Each number is 128 + 32 x the weight over its row's rms, rounded and kept within 0 to 255. Layers, rows and columns count from 0. The size above them is the row's rms in percent of the matrix's.

# layer 10 MLP up, 1152x192, rms 0.0856, rows 919-943, columns 0-63
size [110 102  79  91 109 102 107 112 122 102 108  92 117  98 117  94  93 114 107 108 109 114  91  81  76]
[[ 89 136 101 144 121 105 176 156 137 193  93 110 106 163 123 105  63 136 141 125 135 121 115 145  85 109  96 143 192 162 174 110 179 136 129 144 143 162 173 111 122 134 134 106 137  90 151 136 123 194 130 108 100 129  99 150  97  93 121 156  65 128 125 114]
 [134  94 123  94 139 164  66 125 127 130  99 113 171 156 153 147 133 122 150  99 152 143  93  96 161 107 114 113 128  84 148 164 142  58 100 197 145 158 161 179  93 115  91 134 112 152 155 151 145 119 150  94  97 134  81 133 147  79 134 111  96 120 157 131]
 [163 131 119 117 116 123 174 141 135 147 143  98 190 136 113  95 164 113 107 132 140  93 167 121 136 140 134  89  63 113  36 165 126 104  55 155 120 115 145 137 155 148 104 109 181 126  97 195 139  92  92  94 174 136 133 149 166 175 134 164 204  66 115  99]
 [141 139  99 137 156 121 198 122 140 155 132 153 115 171 116  99  80 147  99 136 114  78  92 143 110 144  82 139 117 106 145 114 175 125  60 185 127 151 134 148 140 186 178  92 130 155 154 157 107 126 112 137  87 119 134  79 130 146 165 128 121  95  95  93]
 [131 152 215  79 136  92 115 124 145 158 105 111 207 176 172 170 131  91 148 134 133 154 134 128 155  79 134 125 132  97  89 158 120  90 104 151 171 139 151 167 211 151 225  95 142  99 189 131  98 128 126 150 107 122 104 114 113 107 134 110 157 163 114 134]
 [ 88 136 155  97 104 103 104 146 233 128 116 100 157 160 137 146 128 107 154 157 124 157 108 124  43  71  91 123 164 107  93 122 181 131 105 101 160 184 146 124 161 143 155 122 165 111 159  82 100 118 149 133  78  58  83 115 198 118 150 156 118 106 142 126]
 [189 114 113 104 181 141 135  70 153 143 142 108 129 102 115 199 124  90 173 127 121 149  91 118  62 125 150 136 159 123 149 161 119 127 158 141 147 181  69 127  67 193 135  93 163  84 160  82  77 141 133 142 136  94 141  98 119 155 137 130 125  70 109 127]
 [ 42 138 117 127  96  74 141 121 136 138 136 127 161 131 147 154 186 122 170 100 180 121  99 135 141 134 130  71 108  71  48 145  91 128 141 148 155 149 133  93 171  89 160  78 136 128 126 168 135  91 112 115 112 128 139 146 117 106 104 130  92  80 107  89]
 [ 77 156 101 127  84  34 129  85 160 141  80  82 145 109 204 107  85 123 146 204  98 149  94 137 112 175 135  97 160 127 112 113 161 159 143 126 130  92 165 156 119 152 187 115 193  81 163 127 128 114 131 141 107 136 127  98 125 116 101 204 102 136 186 115]
 [ 88 153 163 141 140  90 144 138 140 154  86 147  83 123 159  89 117 105 156 114 180  91 134 148 120 149 146 140  91  96  88 109 127 117 118 136 157 188 125 113 139 143 157  59 128  48 127 100 110 125 121 102 162 153 188 128 151 121  68 136 128 118 149 107]
 [ 58 114 124 108  94 139 171 121 184 125  79 119 176 182 180 138  95  92 136 190 129 129 129 110 121 165 157 171 113 106 135 116 129 163 143 129 129  95 109 107 158 122 133 129 139 129 124 138 157 172 125 164 135 142 110  93  69 145  34 197  86 106 116 145]
 [107 122 133 142 138 127 119  98 143 115 177 111 171 197 123 111 114 129  94 126 105 180 129 117 133 148 158 111 127 112 110 133  72 130 148 139 142 189 142 123 169 154 139 127 175 153 143 142 134 222 137 168 157  76 150 164  96 146  94 156 156  81 142  53]
 [128 150 175 131 117 119 188 170 130 136  98 125 123 155 160 134  80 123 145 150 179 121 103 126 110 133 103 135 135  92 118 148 143 124 110  94 141  78 146 152  90 221 137 111 146 100 169 136 140 145  94 163 132  95 173  77  88 150  92 141 129 121 124 121]
 [119 168 149 136  71 154 145 106 116 168 137  78  82 152 141 137 122  95 126  95 162 227 143 136  61 141 103 122 151 103 140 123 135 146 106 170 139 137 132 157 196 153 164 115 153 113 182 112 140  90 160  71 142 140 105 126 100 176  80 132 106 106 140 141]
 [116 157 120 143 145 125 175  22 110 165 130 120 150 113  98 138  75 119 125 128 156  98  75  79 119  80 148 179 114  96 157 159 143 129 135 148 138 149  89 161 120 100 120  79 125 157 154 210 167 157 110 203 130 109 121 150  66 134  50 190  95 156 122 169]
 [163 167 132 109 152 166 111 121 120 157 150 133 136 118 134 180 149 131 175 149 173 190 107 107  95 152 131 128 122 162 145  92 123 116 182 164 178 143  70  80 126 107 137 101 129  80 102 118 126 112 170 160 101 100 187 117 110 135 101 126 108 109 113  57]
 [160  95 109 158 171 106 122 133 130 140 156 149  78 126 129 171  91 177 133 100 154 109 142 116 141 140 101 137 122 142  39 141  98 243 113 166 125 131 104 106 132 186 118 122 139  61 114  81  90 177 138 107 105 122 158 143  97 118  63 171 114 157 165 151]
 [ 54 146 133 132 100 117 109 148 208 157  95  97 188 194 126 110  87  95 130 100 170 117 105 117 118 107  96 181 141 134 152 149 121 129 128 107 185 122 185 114 132 169 181 101 134 115 116 117 121 165 108 121 143  87 119 158 105  68 113 174 109 150 177  81]
 [ 47  95 162 120  95 158 137 123 139 157 135 109 200 131 110 126 156 118 138 134 155 122 147 146  98 118 160 140  90 156  65 139 185 122  94 120 134 118  95  52 164 142 187  44 114 126 175 151 114 100  87 142  99 102 149 111 118  71 103  95 149 118 189 127]
 [132  94 160 100 163 134 120  66 133 160  82  95 188 127  98 128 120  98 124 179 150 125 123 124 163 174 125 143 132 128 151 153 152 225 133 165 175 107 133 147 127 159 175 120 112 112 128 147  86 200  95 114 116  27 152  92 141 135  74 161  79  87 119  89]
 [140 121 167  93 169 129 129  49 175 151  94 137 168 126 159 135 110 140 139 183 153 103  96 125 100 194 157 173 118 146 140 142 165 111 155 125 148 118 130 115 159 104 142 100 103 113 125 174 118 152 110 204 130  82 187 120 102 106 116 193 156 101 130  60]
 [120 109 106 156 131  73 138  77 126 132 146  60 150 165 156 178  99 146 125 210 128 140 117 113  52 152  62 155 127 153 159 132 181 147 174 133 105 138 145  96  72 170 112 125 151 119 105  86  79 157 170 150 118  70 146  77 140 150 125 165  81 138 163 118]
 [118 155 153 125 105 116 136 148 148 164  81 119 114 162  90 130  98 130 156 120 144 128 136 114 140 123 143 135 127 141 122 143  46 110  93 132 138 171 172 182 186 132 180 101 133 124 105 161 122 107 134 148 100 106 119 161 121 146 111 156  98  53  70  76]
 [ 51  93 170 117  98 119  90 167  97 148 135 105 123 101 140 173  81  86 111 135 111 185 151 100 157 124 109 158 104  77  72 173 155 111 133 163 128 146 140 132 147 176 219 123 149 156 134  66 111 131 180 144  78 146 152 155  95 166 180 121 129 172 139 157]
 [110  75 141 127 195  90 158 132 114 151  93 125 190 130  97 114 160 129  96 129 143 132 139 135 142 131 109 125 205 149  73 109  87 117  97 162 133 163 166 122 170 140 160 113  87 200 103 122 152 115 136 137 167  88  81 153 146 105 174 130 112  85 144  87]]
# layer 10 MLP down (transposed), 1152x192, rms 0.0712, rows 919-942, columns 0-63
size [123 106  86  96 118 103 105 133 132 106 113  97 136 109 138  91  82 130 121 121 124 116  92  82]
[[143 100  86 109  94 151 113 122 138 146  95  87 130 117 182 126 140 106  91  87 113  62 125 131  84 183  71 149 134 134 183  97 163 137 185 164 179 133 137 108  74 115 122 135 120  45 110 109 123  88 185 115 175 165 113  90  83 115 146 121 112 164 152 167]
 [ 94  64 106  86 110 134  95 153 116  87 148 129 105 127  84  82  83 164 137 147 132 194 179 160  81  81 147 153 124 136 157 127  94 182 174 119 158  88 127 108 194 133 106  67 117 121 116 126  79 105 131 168 157 118 180 201  55 175 116 157 101 140 148  92]
 [129 108 178 124 104 111 114  91  77  84 149 126 121  86  69 116  94 109 134 126  76 188  97 118  89 129  73 123 156 117 170 114 204 204 148 112 170 148 169 125  57 115 116 220 141  93 131  79 132 150 130  83  86 150 129 114  85 163 162 155 116 153 121 186]
 [102 141 141 104 130  86 131 192 124 100  77 214 132 121 119  96 103  92 111 136 117  93 123 163 148  61 158  77  89 134 112 171 162 119 193 119 188 139 103 116  93 142 104 184 170  88 166 113  95 118 100 145 148 166 123 135 138  83 147 172 151 134 159 130]
 [138  95 106 144  92 158 105 113 157 120 106 103 125 114 154 117 129 119  99 114  56 152 156 137 134 199 115 198  56 155 161 143 128 107 140 141  66 144 127 170  97 120  74 161 137 151 117 133 193  98  77  71 153 137 136 136 147 139 126 116 140 165 168 126]
 [105 123 102 104 104 158  92 161 100 142 150 107 108 148  47  96  88 115 143 152  90 132 160 151  42 136 144 167 153 121 197  76 112 107  88 155 105 144 137 122 163 170 196 186 101  97 159 180 120 184 119 155 110 114  72  93 132 131 103 202  99  73 126 151]
 [ 79 159 129 108 153 128 113 153 137 107  72 152 183 139 180  90 145 100 106 124 133  62  81 143  83 148 161  89  62 201 157  73 115  77 108 147 172 120 167 158 172  90 166 154 106 149  94  95 137  73  59 128 196 161 107  89 116 146  79 162 168 142 125  99]
 [147  87 173 129 149  90  75 117 126 107 146 102  53 125 130 170 136 116 141  62 168 151 114 142 116  45 106 126 140 126 111 129 127 171 154 116  55  64 178 135 187 114 177  91 129 121 130  84  79 160 157 183  94 122 156  90  61 186 115 110 155 154 157 121]
 [116  80  80 134 141 133 102 141 118  77  92 112 130 116  78 145 104 122 107 143 113 133 130 163 136 154  94 184 162 120 109 129 155 101  87 143 150 132 211 101 138 139 194 131 118 105 138 141  74 127 136 129 101  53 175 118 103 106 194 102 134 132 200 130]
 [162 141  86 117 137 166 149 139  70  97 161  93 106 152 147 115 147  94 153 168 107 125  55  98 139 159  81  85 187 169 170 172  90 174 110 126  82 120 123  64 149 156 108 129 112 147 101 143  99  61 172 164 156 121 168 200 147 164 165 142  98 143  94  90]
 [126 124 121 155 156 167  79 209 100 168 102 113 158 106 129 149 181 126 156  93 169 137 122 131 185 128 130 128 106 132  70 113  65  83 109  72 139 146 160  77 120 128 139 168 122 165 140 181 107  85  96 118 130 132 129 169 214 120 113 127  82  66 178 178]
 [ 77 108 141  51 103 130 147 184  42 190  75 124 124  72 136 114 100 133 133 132 152  87 152 119 126 119 110 134 160 113 143 133 148 142 128 107  98  92 120 170  91 138  97 158  99 149 153 137  55 106 112 157 103 120 119  94 122 112 202 155 187 109 111 184]
 [131 104 117 161 138  66 128  96 162  86 159 194 114 158  67 117 119 166 125 156  74 109 113 141 179  82 104 118 157 125 135 125 154 149 113 115  82 118 163 154 151 130 124 126 160 206  39 102 141  85 178 129 128 101 193 133 145 169 119 122 174 141  96 144]
 [ 92 115  91 145 117  89 143 100 138 110 140 152 139 119  97 151 147 157  86 133 140 123 167 156  76 163 152 186  86 126  96 147  93  92 109 124 129 152 142 120 108  87 174 135  77 131 142 117 102 166 128 136  80 155 200 127 185 106 189 148 126 154  92 139]
 [132 107 129 118 123  96 110 187 175 173 129 128  76 123 224 170 193  90 124 121 134 207 188 147 123 103  61  76 130  92 135 118 144 139 123 160 137  84  91 118 159 166 124 127 124 115 102  77 148  95 121  88 199 151 107 159 166 103 162 176 123 108 126  95]
 [135 120 130 144 182 121 129 128 136 172  75 113 129 158 170  87 122 134 133  64 120 107 128 143 131 160 141 100 130 113 156 104 145 149  80  59  62 125 147 164 163  98 144  73 167 135 166  96  88 144  99 145 132 129 141 144 134  85  88 134 138 165 135 167]
 [158 101 153 108  80 103 103 116 102  91 130 159 146  86 105 116 121 134 128 178 129  91 154 123 129 124 160 201 128 141  92 107 119  86 133 154 148  66 100 143 176  97 213 186 162 109 153 203 144  87  90 147 115  97 197 146 158 107 125  51 124 125 107  86]
 [ 87 134  99 175 139 172 166 135  60  90 108 162 132 132 134 130 179 131 129 129 102  37 188 110  82 111 115  64 160 107 128 128 128 194 109 207 176  83 115  92 131 127  98 114 124 132 154 151 153 153  95 109 107 171 131  46 117 180 125 153  67 186 106  93]
 [202 129 142 165  80 123  82 150 136 131 105 139  74 104 146 132 122 119  93 176  99 160  92 143 107 153 156 202 175 103 134 130 161 127  99 180  92 161 103 134  99  75  98  81 151 130 107  97 119 134 167 130  82 173 162 157 111 156 111 118 255  70 134 116]
 [147 104 141 112 154 161 216 147 127 137 124 121 144  47 134  85 132 144 191 112 183 116 156 126 187  81  77 132 125  97  99 164 132 181 121 117 161 118  88 171 108 170  81 163  90 128 144 158 176 165 151 130 154 101 136 131 127 128 121  84 114 104 158 142]
 [146 116  79 154 152 125 101 141 124 100 139  96 120  84 187 133 189 178 212 123  44 122 159 132  66 158  87 147 107 145 183 176 191  47 113 145  85  93 189 117  71 146 131 126 142 126 117 124 215 117  73 140 142 132 108 143 126 127 220 142  73  91 190 100]
 [185 128 154  66 127 195 115 135  56 215 127  71 111  74  93 120  97  72 106 111 168 142 122 124 175 135 175  89 148 122 129 115 137 124 134 164 158  94  92  82 109 142 131 222 145 167  67 166 130 116 122  75 131 129  78 144 153 157 123 168 143 134 118  97]
 [106  95 146 127 123 171  52  76 114 122 149 125 168  71 110 101 115 111 121 113  83 127 107 112 122 189  61 118 123 129  82 139 155 146 123  88 140 165 160 155 109 128 128  83 118  51  94 104 118 107 153 131 112 106 174 131 104 110 162 117 103 190 146 170]
 [206  62 109 162 149 114 184 129 106  68 127 129 132 155 135 167 139 144 151 127 120 128 125 130  94 177 142 134 133 178 119  95 149 103 106 119 112 100 150  95 200  83  79  74 119  80  95 132 117 141 131 129 137  88 177 164 109 124  97 140  93 121 173 130]]